Weights of a small transformer language model.
Size: 15 layers, width 256, 4 heads of 64, MLP 1024 squared ReLU, vocabulary 2048, 13.1M parameters.
Architecture: rotary positions, some layers without attention, value residuals, an embedding shortcut.
Each number is 500 + 40 x the weight over its row's rms, rounded and kept within 0 to 999. Layers, rows and columns count from 0. Numbers have three digits each. The size before them is the row's rms in percent of the matrix's.

# up: layer 7 MLP up, 1024x256, rms 0.125, rows 741-767, columns 0-255
# down: layer 7 MLP down (transposed), 1024x256, rms 0.118, rows 741-767, columns 0-255
up741 100:491518426502564630470489466549480472428572533501460490536534475458505542536527481528579478468540390515484468524540485497496518462450490501510477484488502590438480515505577443543498486472518466542470491545499522548531482540443493504487469455496464451492476530498579482472509471499526439504519456485466495544524449497492519543541518507554611462516553538519527474529521490477518560439511449494546534515479567528568483503517457550539489531471474456592481476542521486507492444493530428507537540560458543483521535449527404493544459536556554451498534542497487454455501518473486517467468470508534572499469548511447500487554441443539511491506524453473475463545612534494562528563446508582547416516453519534457485427569463518449556427431479501497500470494461520428488488501543526
down741 098:524488536582548536506532498446491418527562469531512514547518510488503510483448508455550539521421471492479437552501520515517469515475473536518512444501573461542544559463512443520520457517418516432523525526459601466463604497520502488518508434497513490574480499496541493509425463460456476478424555469574487497589509463515486582529543475483513557555589491529520485530509493485465441498451534513518516496450494495506454523543531487466469521487480502485442584488503491551621464545472512462491553510482484565536523512488445528504545476504493489486508440582508500490508510556476587528509498439510479484523499500416506539450508580514493621423565480523488562524503500460478530500534452579434470504442507569522491576512527438545509536521535529511517457488570467546463489513494439
up742 092:531504508545526493551509449519463469521526479483470500513457585469580518472530464520470481570508580447556451591460427518495495483458486541464532515494446458481447525489540504504460529488416493515495509461533487464467514536445454523560544563554474500433421481461558478506459451576504487519542528544589523500528549561456451545509560537444478528441503443527561483469529479497512518561490542506537541547568509518541512514524437561533500486515441574568491515490495460492503493364481459589513513505453495558451436499535509561512545530426472497473492470494533439476411443553536559477529497463480531463437470444507572483486481482527474505528522501516473465552509532472456434557533534566462452541479532492559478482519432545572574516460490530561488505499522482529494499512503541
down742 096:511484483472549471466454530506482483486554512450430430570534465437518511496486462566439485421456454489520480583469521482503519490565498467498401473486547514422502485521510466526576535478509547498507517526485441467506464423504546505516445504553513507514473521508533485519458521537573507524494443480499553580510437484550522517448487422546500517547509500558487586477504479537491416454399509497561423586449464480485473539523551411490436531498519585476524519535496568538497472546515515519514479544586520470467502476455454505564526488554522490532482618474470468530568505500470517447455518524509457531576534540481474498471521506490494533501473513564502528487448476509549449416512435452477503571467513448480455548516516550532433535496419438488520450505474456471525456496464480
up743 095:496441511476495482455495458446509600476473561505510499533458583539488448486498512539432514513466529521438516490490472520499489452526515442516430476477503453446520511457527452527515528566599428461548480471510517550510537429521511489526492542452376510448491458490431445456504435439532564536492490533430490496457492533554448483526388538490507507475533527534485523484538520497496559516524482475450441517504482510432516552472404450470476497517507445515506468465536465424505533523508449534539464532493544506481517545567499474544504474517430483453443426484490539533476497496513487490507586450543511477508441528481525474459506561499455491539539443474482520564498485495586508546556543555465597517592435478500433453571517487537518574507504481495438434501500469449437473446509531
down743 095:484490572513487448545544536502507457517578552489474521461533453563513489553555484547550428518476541489526493481510523500532466479461442459470563507470524559498511465485483516533489557528539426544572471519513461455507475455449493457487547535564572527514432524529530594511431533546498492526533474500540481443497420483558526503553522532516468536388456484468512488515565546453532481523542489528473532569518531498547573503474465519404460546562482464540574534520486478482412515475540488555522459549491535516471490546505473523484516492534548520491513477510483533492528514428549454548529526539526539521480480500587463453492413586489522528538486557512461469448487535600520525502606443495534455468483505439552528509505506470559476446463564480528503407501467558499487449559468453
up744 084:509451483448539448519403523473491496529522427502517458498441493529487519472533524503468472487524475493521486515536469471468464532466461493539528505565508474476463464572536493498559558562510505493450490470466444519478536477453514507481433481348497456539456546534461583463446474464476474486478461554473490478429422473526471527515512495498525518520467468446566396496485505427515512519436546530464460431597462459524625482516508536470443492486469407539537486486526500569459546468429509463528501508441525500493411493549490584439535516532571447496467475486594437439439516534466452529550533503545472449462484471486455526529470502545518506455480552478492498529525472524492504441447443516522515471509566480517529488510514453495490522545516466551507381513492510506503540507450482
down744 095:448496513508487514483542515488526533494478586533461491510526496493487492506550470512520490455569564516472556539493498540509520503476521482409433479471435515482529547458454546469517472471435522517522520516503499449522463578576516498538453481613526518462600491490556384534572439454542536510445490477472472627528561529526549477479546489501477461445502507463434571479507503522501529512484505477536518533427537512469418522481475531536521463501509590504449550572474507500532455504520481521545518485545512560457550532492467456557501512449496487461466543468424523534491473418524485513431423495487543570534506480443527507466519543535515562562527545483492569494471524447456465506567554492469499472458466576489539548509533561474553526521493558445485551586506455562458516539527498
up745 103:536537470466575443558522495496531484533436430543518548514495510497524495479487532575519545486473520488497528514508444479467516495512462449543450485525465430492544545515459579548402490501501501495548516467538567577600518443496548477579468487527494451527530461535538597479496441525520493487520519511507491441587536460465545548487476513396548494476500511556449480468516454480482615517491550434456496517499553458533420521564574476498486472490537515500516524529490540435532451539493523571568505473475435528438492527519546534483487458461454464528509495484462484514471518515493474527535514544514539554521469456453556497480551570535533600483472487473505484552491509549446524423480506465508466490454545514568494531472533591502517527501382455554502474455485477437555501461447501
down745 105:492552574445547552536504474499476458576515446569514437527461410471478477486472566445602466530487471542452527445498534441482479518519557553514474495543529475500451523562523455543570487538476502519511456538521536486506422523562474559513530477500510474533591457485501562499516442494518461487456519517484523500501546470456551493510488466454510495515499492469433475529498494605489464507488459507489477475480496466519487494507450477501488390570553527452469444475458448460545487545572484478510581509582485430572516539488506531554452520446548523551514580484499508478397498578511514469528525493468490486504426438533517458560484497487490518463582511580531422500527578494516504585510516447540530536499507561489458538500496519544528453436548501542466538495483550473537460516437539
up746 097:545526427457537506545497526442546488585539490481521503545420578480457500455590482526521520517442484494482465553483474576532590498534484519476429508518468519474497484465469527401514508471586548564454515527465417492558475501472558517480467508557377448440476522502497512430479487468486461505491519478493531455471503488496519490538534496576453501452421534446500471484409523476546476500436445470521554530502542546544473533431440559535493489518455562506539510487539566487496500446416469486465483486495574564506473505470519460415421467464517502490438537546494515532491475475483555423574459533497517481505514549494510527450490439516488488521537519438513468486481505483506514444480524415567452549621450460467534533503454496476453504476474530485524495481534524497496531458475499
down746 093:427482527465541471531487614535539440513477445486443510474510512527563541465503547483597504516520515423431490538547497544526516547502498532445513420489486528494514534528524576495496560457495457494468466467565495518537548508483523515524555492482470469435457468555486524507529523518524476410570456532438533427544453515533487475559491550464466455519492504482627507512464539571525509557523487446457569448479534389555494579492473499493550446500504513469565493498490472523614493504504493523483516550521545455460513500485512508438514480476501478499504434487454556562524521455515482525494443512450508510437460452521537476453549507496528548419476561472544560503438580520487473468541526453514462595477513538544519512431478521549450507497494498478441471448516471508502515570522429
up747 106:532515470485496510519468552491505498505535472537577544452507498469484555549481474538513471538557500507390497557494447516507485507509503489483472414494535508489507504452497542541452453502558419492421466508430493518474431533498478480506470565564499544483527463508497439531494527585571507508525477499420511516492550553451450468482563499527490477563491452523563550579492448512539504462460424492501475552429501507516524404546514501467443470511513485468480511498553498465456486497525435476591508507529488417591458465525483465461458553585514520506491470494534459531557445458405446551520561520552481538455583485497519537482461549570450471492492449491562502553475475491560433457483456495489536547513450515504445475505459511508516469409432474530438533447476464410544539508485518
down747 106:486531483483462501469499499508510515509480544468565520481522487537490539532498563513455447478536468498505523483573486531492534444515481531494436516549500530527569493531598504516434574532496458461476443436512544471536534518492573458512482533498450461571508420444549484517575515525492467542558481568526507517546593543568515459473513519463502467525457458492513491478513522438544479519461487512489527544453425447497542527518471542528546523515471487463427524456425604400508476486476506569577544510480525489477555473516596532569467535476495524547511544492542526611501437517418412495518493463542483470506580488456471444466458492502496537493489457519478476438485487529512455515483553456569551511557506522545515579466516490526559549525456495546514480405538447507547433532464525
up748 078:517532467497448565482479558475468550430525474478506492523545510499509520527545519515445501431536490511434522519548468471499526495469531507556445507592455448534458528507480480463470508487457511462526543543474511489504566574551469527550386522487515477553479583550531484571525544508507460518535532477445491387530494539506427463501513459486413498568474547457491539465470400474413505520545494457530445558495538492472388567508547492498472485507469522549426457485417491479450488477472507484470451505466481470511511451551474470544484446484465513512568561506453463456513484527524481519500491507430549465409526498444566462521578495548461453531525548457459431489519547454500507535499535475530462507455509535561532494535541460512508497541470412475465593505451479511452450501491452
down748 088:519508484528490487540545505544526443606477496555490450570560450496501478589628408532470498479481487522479481436487590501515474503502508532457497504499535471523504533496557534520479514483515547494596493563485483504499444462510557525538502501498487505501490492472478484510479490496521479512506548573499400423507496550457512534448535499509507544450554492513539448430471483551434547545493437491469495511474520552523504472491541495555481493428443533492551508579521507544480546478543505502528584509551469513497547507479529545512474463534552497449503515480449487514533545458518492569517500453562514507451439516504558489506487529479479462446571404517547473447538493494558432479463491456491448497469502519344445460545524517448586485487484533568509402535415491523499479557552507
up749 100:537510528474508509464595475447498546500456486442481511485504476552453513459533464512456520418522506534509511544508501518459531549526515504516517518427492520477522471486463507489476475524540495452385522490554486462563471500514535407478544494483547582472552451421465513450479519432524522505534503490479487504540484525531449498457436492469558495470503520555483578490443362512498509467604452550500491477509504473425461540464522513504448471433456568571523555534511475498477542477468541508418475478543475527480498553557570513467539519492545465531507461518380510526466505489478439472439545514549474529502440514494479560615560515550502459490506489467569435440463433518527460520443422475515506468528433489443488511433510487502486475584524534530508545443464494496461502508461518
down749 099:505524495477491476477458514466555413481475510481442502534456543547496470437401494449543491491535556503592497474553435505514489535522524555488457473475490493434473452562523442450487464499530520440518493490478477492611567500463528464535478484570526484439513469483443565449530554464550475561477520511482497504435511511461501557550464435530454565499535516516523524558576503449396450545465490582452443446483497558503564472446445447486578455570523530499537455510448456557532567541439499467510487469546543538507515487513492486528526438538507471415419483513441562473499487457521488544438529554567467444432517531536467491488442493470517499543507491525515530483531495519547479572483566464535511543493549534524517487497508522527444404498495519486546451507461498538476447507479515
up750 102:543470448519507581498520519505506528560489454520454547465447479495527505514503480506452423501461578556522509458599485450584526535460450525529454449536520494460549542471542475501501494534473517455571554572530507487475514444510480537492419528540424565573544529511539500445504456547562486508558489476517471509443455507475501432559520562565451465502459441469555443588554503543491487531511487481503573526568445516557468546521403528521521473543435472557441503534539542517493509529532511417580519477527483583555505529558496481489501505439537581538450514525499572488555459514548491505476513373528475467582470515471445520533483482465477568508548490533425491451494539483501516479497536476527470463489538481510516511510519530512550504536538503526544507503435559547487513493501491
down750 106:460460510480512559575469469401504545487551593504523520534557490529562486505478594528516481474530513482537498489454505510504450452480497523452408523525501477418504585460501445502484451485528498511574506454503496489462533567540502540447536537600502432517477490520527512443572550447544540500504494532454496559511453505436497527483435486500478504514522500478493466455478476449466571504582530496494541497446511576393472529553440484512485527496540493571573525495479516449509506513477529510456495530544507530425457514435557554454494504486482477549541407500484581441481458524431483506485515476418456491480465514540523556501448447448564554483480466452461433474528488538534541492474457405494457546537439483476546539481576545563480452472529522514478481549539500483453495504529520
up751 089:488568516622495518533414483518511479484519432517521451465536517465501520467506487455513530463585496513494582537471505500517496543527447484513498490494459492534464427473512478496533552520525558528567547445502452486513515465471460519465458484553398484542498532498535485503518538491494505576513505461551509560466547511415514588549455487550522445536391519477506469504484530496496585463472557470490448498490449557462549431516465565452492535452487500459526544509574536482488475568555470475485590481566549575421506547495515481420504537547531487502552552525496481524484510496506442598479524496539588435551553504563512548598507512448489497503498497523464494517491507538563448460504517485510439424463489475554559515537486469515485471491543526473471415500491445503550533493543477
down751 099:507473534446519492516500512575500546410513500495559485472417474525484519560488457589598458543477475465494480454566490525504518457484512425531540544424551534493489565459483521494475489492426515479460511519436469505513418543478594450464482478483531501488506484476449521477497493495556549457505440469554501487535482524534513437527529472468564541509574506465493544444482540495534533559556467518440536476477496488520485530543503510526466468495552504538518450539524511541437549449533462523494458540465427417548468468448484509507481492418518445563457441471436471533511553482460494455558561509516476483413436483480467497462463487613503506483481460517550489524462531505461515508488429561510548556532458552449446507550454399507498459546530420527484496409484503497435487472516555
up752 093:481451521449501520511472599551499484560450416541422586497495477517527498471460480453538494486544511473498472488421513469516460525453534493532553506497487495454523441513465541506451503569482524445540488523474550432536509548484528555514505469557487410565471542467533536499463492444482522453452539518445506493505504520489482613474428536524518487503470498519542495533447458524476478546590483507511534479501461499479446549539502520438421535467535419556512585384520505506553478549543472529515520523515486540534466463507491514546534481472509540526452525456582530535501529490497531528503474505533512535601475495506588490537600502559509520450481480476506541446513553523509470536436444536480453524505438515561475550531446549521487537479535494510525436622459511539442463483552558
down752 097:433470468520544448543459401467456427456515541430508468467508462473484497513587481495474518532445443548580532492496543524512574499432470499489447499544594471525448467520490431515586527466527484459459470485483567513476499555545551466425547477435465535475555527466499496528486484553454549471535524519499562535491471480491458458541574431454453426487539478480500486507510517523476493474392504488508450406505511432517554460426476523519512435520481515481503423526482471496423516503507537491525474514533597528465559486560467487464476477551509455515549458490457484443457484569490521453442505485524472430462507520524443458466419529482530496517544488537528490518506509493517439466496558455524465499522506525440595455489490488509536490519449542488454531463613478489468480530450471
up753 099:539524464484552531543525521508431547455428472541523478487514497546453501564512486505482446463463473487608490509538463571522552536499493479436533404473409502474528538517505509483456511549529441468453505548463426516526481549469465489526457498525522529448546526537427496479505520425487491443469442449458522427475489445506557465560476523480508488543535500602566421461488463458451503509527483548515439491458475491560486553459507517491510515500520557510548468453542486410566535552388527511420564421479584545481556527511493473465506558516429468457501477455455502529445456492491527489496427445477520460516486471497532514497431491530569448535564504467490529440545452527526517486565523553487427466484494527518507453471458483464521518539474560452461520468514502550507462503490555
down753 101:437514521495562547538496440462451493525494500508574531500554475462484529537497519480479555487498449488532496544490486539562544532509497547425497528492502592558489569448498562501478535516508498491495491552437565480539526442488472526466513484587562558475479453512492521508459551482409550556554467451462506506521536481513469496455530505540476504491489511511422511508495437458530486625497418494499522459430544489515572496503510516485558481452573448425433470513489504496491483449503514493493478554514471487452539543451487534468503420554498522500411473580529513532476488532532521477474525564455510489425404497440509500527544415496501488512527506487505558455417583484428450481552513415485527466440507476516508453472461475462507554494516492475536418532425432486581555492463485
up754 104:458542479531562473468504469526545489469482470514455492539498493531515529519462434496484524539607593518510490505583548431477506582477507427528481518493453496484521565562457527471532434532434509501504522514531526571504539505479559502537544559522434464502461465495540465487517514489495456499506506539539507540500425546475500523504466519489516539455492494529542503570412537525561539556457512581418469528469514436549453460464539427455472473473517503514492443504452468471502492519545512480525511475543472488511471465475533514484450479508514508501558577490494532553547492526565609572554525481566501490485466507506500484525476488443530468468575520491502477453514426398484511442471556530451524484504486529452522462455501551497547570517395519475534536435499454543569527445408389
down754 104:456468415483525551517505527508467461458399519518492465530492529432518574526471531476507493466506490520527489488501533544520536480514531534493509454546447455502536503483554507492553472535483481471528500478527560525448470387478452482518434487502489543501511490526453426579439526517488478436455453467531567526565519477458505541514476491527567518537477506494499392467452490511493471553534466461489517504558565456518458561424556490501471524519425536496499511500494487405508535537584464558511516525469520530604422485460539448492419487548501532486477514470492490487465450421573536615472542489514522500535401574507529527546511492458497448453521493572461516489485577524465486503469399469432464496540529517541556451453419487485518481494527519459437545525525505547538513488469486
up755 099:587545471494460525506500547470497525474417515549503519523501539438574492506539523530531548480469493519559493433509506519538572452442532540510408540542566495592475508468464525497450563530468447441422587509496493514494521516544539467547492486475446477505502526442579542566536520468422513584452504521516493489479493474421579367523524518486561521488417544487506485489488395471494509472507522505456557576467552489568436470493547470471496512555441471501503458508487503486533493539489467541470446525433508473506490501540590450483586531508464473497557493510458517477432536496490447484525475474542518527514444497541495426437491509523530473550463489469472506483439463475445459466496547500506443464475475574494536476539538453536455489536507482512497560480504492482491455456518598
down755 103:517536471505543487591463493521484494546502512549568469438463582536534525531498515521506476545473497525443576487462482509470494477517557531486557505499474518437570544520537463531526487573495507414480557505448491543516478485489512500542479502550512476550507475608483520480578539550456457522470490535481506529528512587551501565498476497529470447552480542506511543534557484482538453448467564429481519511513446540534470503556548458541546525502497506477442483496579437523618514514534470577484479560488404503536552484436549538520555524584482509553461413537497498517456519512472485428446492495502448508547490536562446447472549554422469471543477440531501519552497487454488509470590394464440523512468492547487471508547514460475448489468560446489508471522453538509475530508450516
up756 099:490478529564523471518463523489536509532465594541483547498519540527423499596533444516474558477494495521475475565469517485521476553490520520480495505501539501494526487497498501503605440470478546524477499481513550474471519479488501463500426449532505522493503491482474540518528560532511582493471498424544461668467553492438475548483564571523535496481475498540515467523620488441523509486565534494482576448520456462533510510468599557508483472492554512494519468484487534540520456483513523525563515565458572455407500479467534472508471466503576525488492554504474524478563417496474482442436500554416500503486557466497525505490430474471567422500536419548528457544453539524487502535485486454563476485530531522543514496439472538493442505469468560564485563469542537536536499541474546
down756 099:540529539507463542566494462475535460481444516470454477535546480461467491539533557452511483478553489495500450489483516474554469517478450516460448527538507486469489444491558528539520446405457541540510560526457581529477456461440503484465471460541535524488429570396551455514521541480474492539532514548462535460523552504469383442527471487458472508552492466434576526516585518476503461497548401444566512508504421439456518559482556501411560552449487513496504531449481504533454499475514535514537484637497523518436498463456496525516485487483515522507514555530415504532452542463515472506422459481457514473476510409523488487508494495469543523440478530514446518511508519484483474526485487494478541486541465508531506531411582433478539601492549483433485486491516556523478530455487478
up757 109:507509499496452508504480463455532531507463559605582523525492396550489470525516526473487455563423490390491454549549484549530578517498477517543472458561457487543507511598463518528477524505484486466530555463462471442512520493467471483527513502538512536555491545524468584456458441543478558548529451517543495474481590461481418517465545395596531552523477519490544466481426511503555551491539579481477436542492503528500508604488480554479486500529537462533501463481469501490539495545433577433498516452474475584519542551433516384484468505472490529491542486429506431509517457536505547478479466487513483485521566440534545500484512568454485480487523512517528493528519505538543482447494486476468470490471442581463515435448482509491466505499474495462498470503499483501464492504566550
down757 105:482510587447509494491520465548521501518472514540495494513530469557498448487519465492452464524504535535483495523498525530510578491513541549528506546438547542474513523544484513530490440530501448545502473536503551540505412547536512509526452523510485486510444527445515535604520448520424501432470449478560571545470485425587473400507466461542535562437556469464588583489504566492548468429539549412457486464521520475532454525473505548493424429476509508495441490527506449508514458499479446550493452523522504491521446532489530450503533497493487538372553486485467493590565506498484431398539547488530440513487504468484487564497442472518524483592541477482470466475453519498496494475474515494466567514521512448529417496517523487430489544532451452546504439470493535457457481470539475
up758 106:471478529531508558481439508451480526504550541517530447520552467506521439455520462483493478467484472478388441529452489488504467464539489523544440515499549544442450440514509482468522468476483514488493478460463503569489427463533426477522458428511426491486611517507467449411504492471436521508462520499517521495579480569487553562473483499460476429536534464462504457450555513463463515501459459474557422451493478522541470548530550524492543463535501471585522475505568482496491467494505465517501480462512458498541517484511501492541481508498530474516578498477518529491538550540467541550471521559516541443481523542450483480539628445447481438484562493439504546552541443550603520527493449563477480582521481489480468411517500489524494520495581576515527456470579485406533464532472533
down758 099:504462477528559487427519525497419510502504467497485447556403478487541487526496543470484559487451558522423413494577605518496492517528447471527467482460558524438505546493459426441504504479487492489468535516570527469495425596452476441482500435448468496456474543514419493542504514420530505486582583532538524563491446520497447453507462539554575417433518469527523430462478487511495543485509498488512486498509500461513488527498524441470603463514566412540512519455467469520479506537559523505537460501546493524575471516489570482538455484556481451505565458482491508505593558503545513520505485503560520501462484518531473519556570559428487478494467531501483518520551531467471531486508457481502474493552523455552429525427551469490440473483520481517475508538552508517506548554519448
up759 096:446556477429477462405506497486495531410503561506484556419488493476548494453486591406505469460481479516483444495539566462487510531493439461582583515543533509440535471446492497528509569467514525488458507531504468553465486485506472581517478534526516562498516435529497557491472590610524569451496574436470537453488522529443452463455476379488512486515497488446511511488542465554473530477484483417507469485469476487487502486477500531504528491531452528453453584479482578475492516466466496499440520472530528471535473454452469459518555555525496495530500503517523495466551517488535510512580481516495509441555548581585525500495509408515513493472548517516530504467545564581504417464445543487548525535502576439473511506505516546515549453488568480528481514496466470452476523478518529
down759 096:496527466467508432553466504532520557435481627474519461457525422512456509477453477478498568501500446503545483498494471413538475534510515540501494489500502516506563530459538517520552456513459453464482436543501536472467510579505477492547427428455530540488480425490468485539504505486452468496483457469553488544553585553488492530471518548534530493501473501558515474511547556507521395500541590484516529507543518527514590539469529508500478459490475464474474470428543515485560566504527503456450528533470484451518552453467497499493546497533496479565416529445456430569560513520469506425486457559467405459490455559528554450503456526473524511541479591509506530580437502480434576507571471526561485492479519472520557540454525538499518493570544538489501482470570517538568532520489541
up760 108:524547520485508481522538560535474432508417457533522460598534453527571509549547532519530482564544436502507491433555408464494491440508478524484528523468491537459487476445584474458526484478455483567544567518494574569526534557540539496513445518505475497470558489436422530447553568503504485469488551435541531499507465517517470504470470571479513551426484516534541446524457450499470513521553590560494529504430508556469470511431510467474466533532593510534459499510498522520476500512480526463495526513493475531539495460468452487538532558395480476513518544579476491391468492464496480556529486550442503472466457447533543509457519534557557462513399472546499501459549494532456484465553459530489429500455494497452553534522468498517529578461408521483488495485549489482552486504495507
down760 105:484501565450430522486545569497530513483488486533497518470609506502515511509529422514552559501477450475512484471507574506495543515545540450439558450465460464540551525528545543484476477465459466462480517520514462411522535553475417460477483443513457518528489529489585505491440496387468567463445447586529507454504498545491508537505569498422536518522528480500463461517472536466490489424469472494512500490484478501504494514442446524460476450483471510549580465393482404463477510483449501476502607464525512504529482500463447535558523451507463527510480423509504537467555523532498563490552561460515523433491547554483486423498483529439490428470460504608540546530470451464484527456517470529493496527460563537537513599536537439527496518553535515500519493486524476434440501504520488
up761 094:444447497465456468545595525463547447479450473527533522462535492512513480519533416524507518542521478515456591452504475515455497509529525443444508471551552536529523485429486473489474476467510547493451554501575448555468530505537467486514487515516498556532519403573470486475498495507468500545487496509577448460536511531547487522454595473504517441433584443559476415552494528420429421629467451471435495476456521503510518546518488501459514456544535490508485517506494487515498462507555538454558515523516497566526522428491457492524531484478447494557552526505496526475467497446461508539548480553575469488498508511464567591479536504517559458480547477423482481465469484566455548560520490526469531522540491511507555441562517471474490570521419521448451549465526448441488474484542517
down761 100:567488517434446431542547510504570492516490478470551521457577557488564498499459525533595507470490510439458549496544463480428552484541431511456458493470518515552507531474542517506568482525401417588434432489551530494489473543481480567605489513500480526543515458520529488534523459521440436443448539483460505537504500482534462462409460489529589514516516516514494517450557506492465465542470539532483463524474479470493439513465484502502479532457460493546484569445434418514478425598490526493550475534484516485493470540547459448448457544479529544501479601465502480489488500569456502477488505530522510486531590502501535485559490511444543533500483528508507494512521539547520536520546499461519493577446508495486499555481515541576421485564479517490500477471547547557515465437444565
up762 085:470479590541456473528521524521506517539449510466537534539512537536443526481512500462486445490461500539531507462519566545583505537456514514485548490496579494468496543483492548479588537529505496422558423500475545475549544520518579432399432429518576499532498501508450500478487488480546512553448495434543417591459562517595493464494519557498473461490470422527552531517465509470511466495566576537494558495481480540480491459435477549525482556485536531463554476513523512543495449455519510502514495499443569585473493496453556534474466532488516561513494613478480467520493507425462515491535581485488494467497436484494506425467528483457599490480462527503535528471489525486543519509461451450490483484507450539535504487498524406523514466479532513477521449548550503505601479573465531
down762 091:570515460380464555537467456509519489435494482520454464488521515443586465513532459543536576605506430580497498537508429498510430497493470512471452510472528515524485408484524526515492527483490542474436527451487523550505418471414445500504510481474495498433567507487524531477454491549503482538560571528449423519525536517406522485514448561513468546445553497502537486478469531397534474532476436498509454509562483473517525503535550537537500539530493543493496494440528570490483599500528530461573489528520413520508580514492532519530443494528509506494536539531471480540416490531475462520456506523523459521478450492484513433507530592471487451463524482459447458468517502513471513492501501505441452462460502465530527438495488410446475541440471517496425448521456529442478509509547517
up763 103:492537519532502470486472514483478515428468523484436528478533537502616465562554482496571523476477505512513538509481465494493512511451468530545430515555475495463553514493426513489531441527527437480509462579552528481557480535455533502471527488468551572438495442526454535440532471491519523449486550563481452509516489427491540523493481504457529525500503537453420533460479537482562499495547502478492563430519461508539415590548519521474526525493488475465444445424505513467528470472522533532521455487520495501497585516551546553476461532484565478545560544475500479457530517482510567465468416526555583557426501585563489485568455535498513485563470514461451466456521454380461483459572463428507507503476477532462459436529530483505471532565435546495505520535449578542515495476461520
down763 099:494455476542563494521484576502436529460423510520508436504535523469493483541513545514505504525492484474537527491487515500487436448439445535508502553558514486550517524546493424506506436550452524564544481501491596468529581568413526457398515479464477465510501407508425469467479450489541539475566437537482519511552555485417470453504528526545544522510510509515535540527498413472542488475570439509481524521593487493485546647547413557486519509488564481515481544436472498525460562453487530515523492536544490495474505472531461493590511483475449510558472526551500463468464499447444459500483506486552495543404533496577455499470530532492456536425504487524545496440476490491447511524536459442471524524531551495460529498501446565467482502541461486504537483471461500467511572529503521
up764 106:566507479559486486495493523532505497418445555486548522571543498461548454495547461482510444440488520567459430472503484447532493491570479513522509506522499457493499494483493476469512544511525542433545474580473515524519486517520483601608486537498471504495453476518508460515498478524587514477438524456558457502508491524482543468497527490491480497516531497511467579466497519571479473522513541553446515477450507503489553459457521533534484416494469437492575531506559520430468514524467485471494480480485533489482522485491394554481509524545484441557481436574533486507540457581594501617430476451553446526584536448513487495484517470539571517505387514460528468460559463444511418493510423492548549528540581478482516487550543404488521462446536547494439524493483499506500494515467490
down764 101:529545560495519452523473519501482560476536562567523550549507540469527433563528462496471465491526438498458506519486486466519572507496534500500422516477469570572480514622509477503570478485430472477461509512428550580515468418452439473474461505538463526531484543543515435413553541478542437496461502526489580522499475518495570427500469428517434506535475537466478537442508476526532530491435524458474485503411489510469464507469533519492565507535464549452481524436568525399520546495492499494499463532452441490508546548473489473490496528518490488524474507463561551508507513491496500526457558491466459487484528502521430575496488505486479521553480521555508458564531445455534461440522460472479465530428474459520510498513507505552500471494554535505359438585435450535443521515514557
up765 098:509505504459530499471460507508527529430484510509429556505498455505481536478500524566604531502576460554483465430505540503452551551498472512490523518517455547516464436516541463481464562505476475501474541509465531582544445474554527384538470620447502542473538457550552550461480508470500512518579443527522510510555468486462522498480488460497557533541473459479464550537506545492434468459570496603472555487486494518526484579523485541432546561516509564517529570504431577489462487508522568519476446466493528462495454505505522500465457456457543541530482553555465495501541575466498449563493457499483502533509474483472466553546520470544507451491542517485495505466458548518474430574466439457523473482465542542525595478495504415509512545459515439527544496526494577530551587496481486
down765 102:516533534484498505480497453521480529502481457442522509544485496577467515457466512498454593462477503587491502512464506506424493557553534520476451437483507424572580515512495546505455524490561436509558455464545545577561513491436579570543500475508491471546566447435559508527572468526474485511554498553494508476463504456466473454511463516514472530534547446464442538540531524491445526464481483521497592504530562483556459433487506506574503524492421488553438540482526539560512455500487481496503476519477544504525510511459516423478519497566543481521524456498545453534521502542558530526500494467526548533526486488458412527487469488483515607518550443507455491542490510489474444482513498423543443518555605494563503492410536424504441537465463407502472508492479534457558503581503502
up766 103:538570547492557432481519488490517439501457495579493490492486505595516549449522526571500499598566538484465460451507474530543461567534486534497520469571452469482544561463403500532460509497481535508506555498503521489480517499531558418534525476485526543517558452491505518440467493549494549510481586553464525470517538492459549523522529460465516496477449501545544442410478564448555457613490478432517526429525525561439517480555437491471422525479435544438477518444552542526488534517451577562491585499482525523451501470538520594464459516449431539488523477509553443443452504480481500438509533489547547504537568542475528458479445468509543523465461475461532446509556510441534492462486492485478534477470567546534518487517514538514541540482470540506501518521477538513472479548459504
down766 104:461553515466552539522429487471560456497507490497486539566438508476541494418496453478522501438414515470480520495474500425484415454457571460491526534459513445549484491555456496549566448565497491474484487513464558544483588591537398552501518504507509473566514412470592497489483543448447501536535531508450514468505553419446472460517486525526485514507465488558459518486462536479511541563506458466490511524489554553435523512552523524402457464445524542481443472433462470442576456452572549483553510481462517503478535540501467515488506485533510436516548445535490506490482506549468527514460514457503501470472532446483475507484528538483488457518449521525490476493477591523481519572553477517519558576493546516473420508563401493492518479548571525519558476474503482489484494540433466
up767 099:569513474528540466526567526455548522510511483572470491482478495517508468484497561503575474532534500468450514528541528525532448494511543503533495497468469529480494522499485537437451502569535572533496503484514543464570494451582433486517433521458482525507485542417526520526480427551461482399558538563527483581537479549549462483457518395541594499579461465493536487493537476489503461568484542503480474424508521542461571483556494528493471462508488451531464502495525486468455540482512485446467557527539536428518543483450508504469505520452533548485500450498512419452475495479461581595459496525509471509523481503441496480415518580470519425564532520521474428424501480488548485448555530518515478549493438525487504525469460489461493515537419544558533590455535534456520479495430561
down767 100:581476499519539512522424462453481472521461476487498515459426477492518494421528456458477477475469503459456498499480454502451505532477604531514510521455461489549550514514490514563447443547489461496481451469502516524503492529467464502485503499495530453454484577466549525530491500472544507536468459549478533489497484547522648538510506507556478517517512445500533549491514488496506380484505506485517506494469494475504470447556396574586523468529522489512491500508517510583501509527559517561546517562530509480452563416477506553576516466461510551630517498493545554535498546551496586581541467499462518467557490514521475444557503477473505504546457534450480497518505484507472482496518523486452571516488475505460490647484461523562533537529428436494571544477480507565543423511520538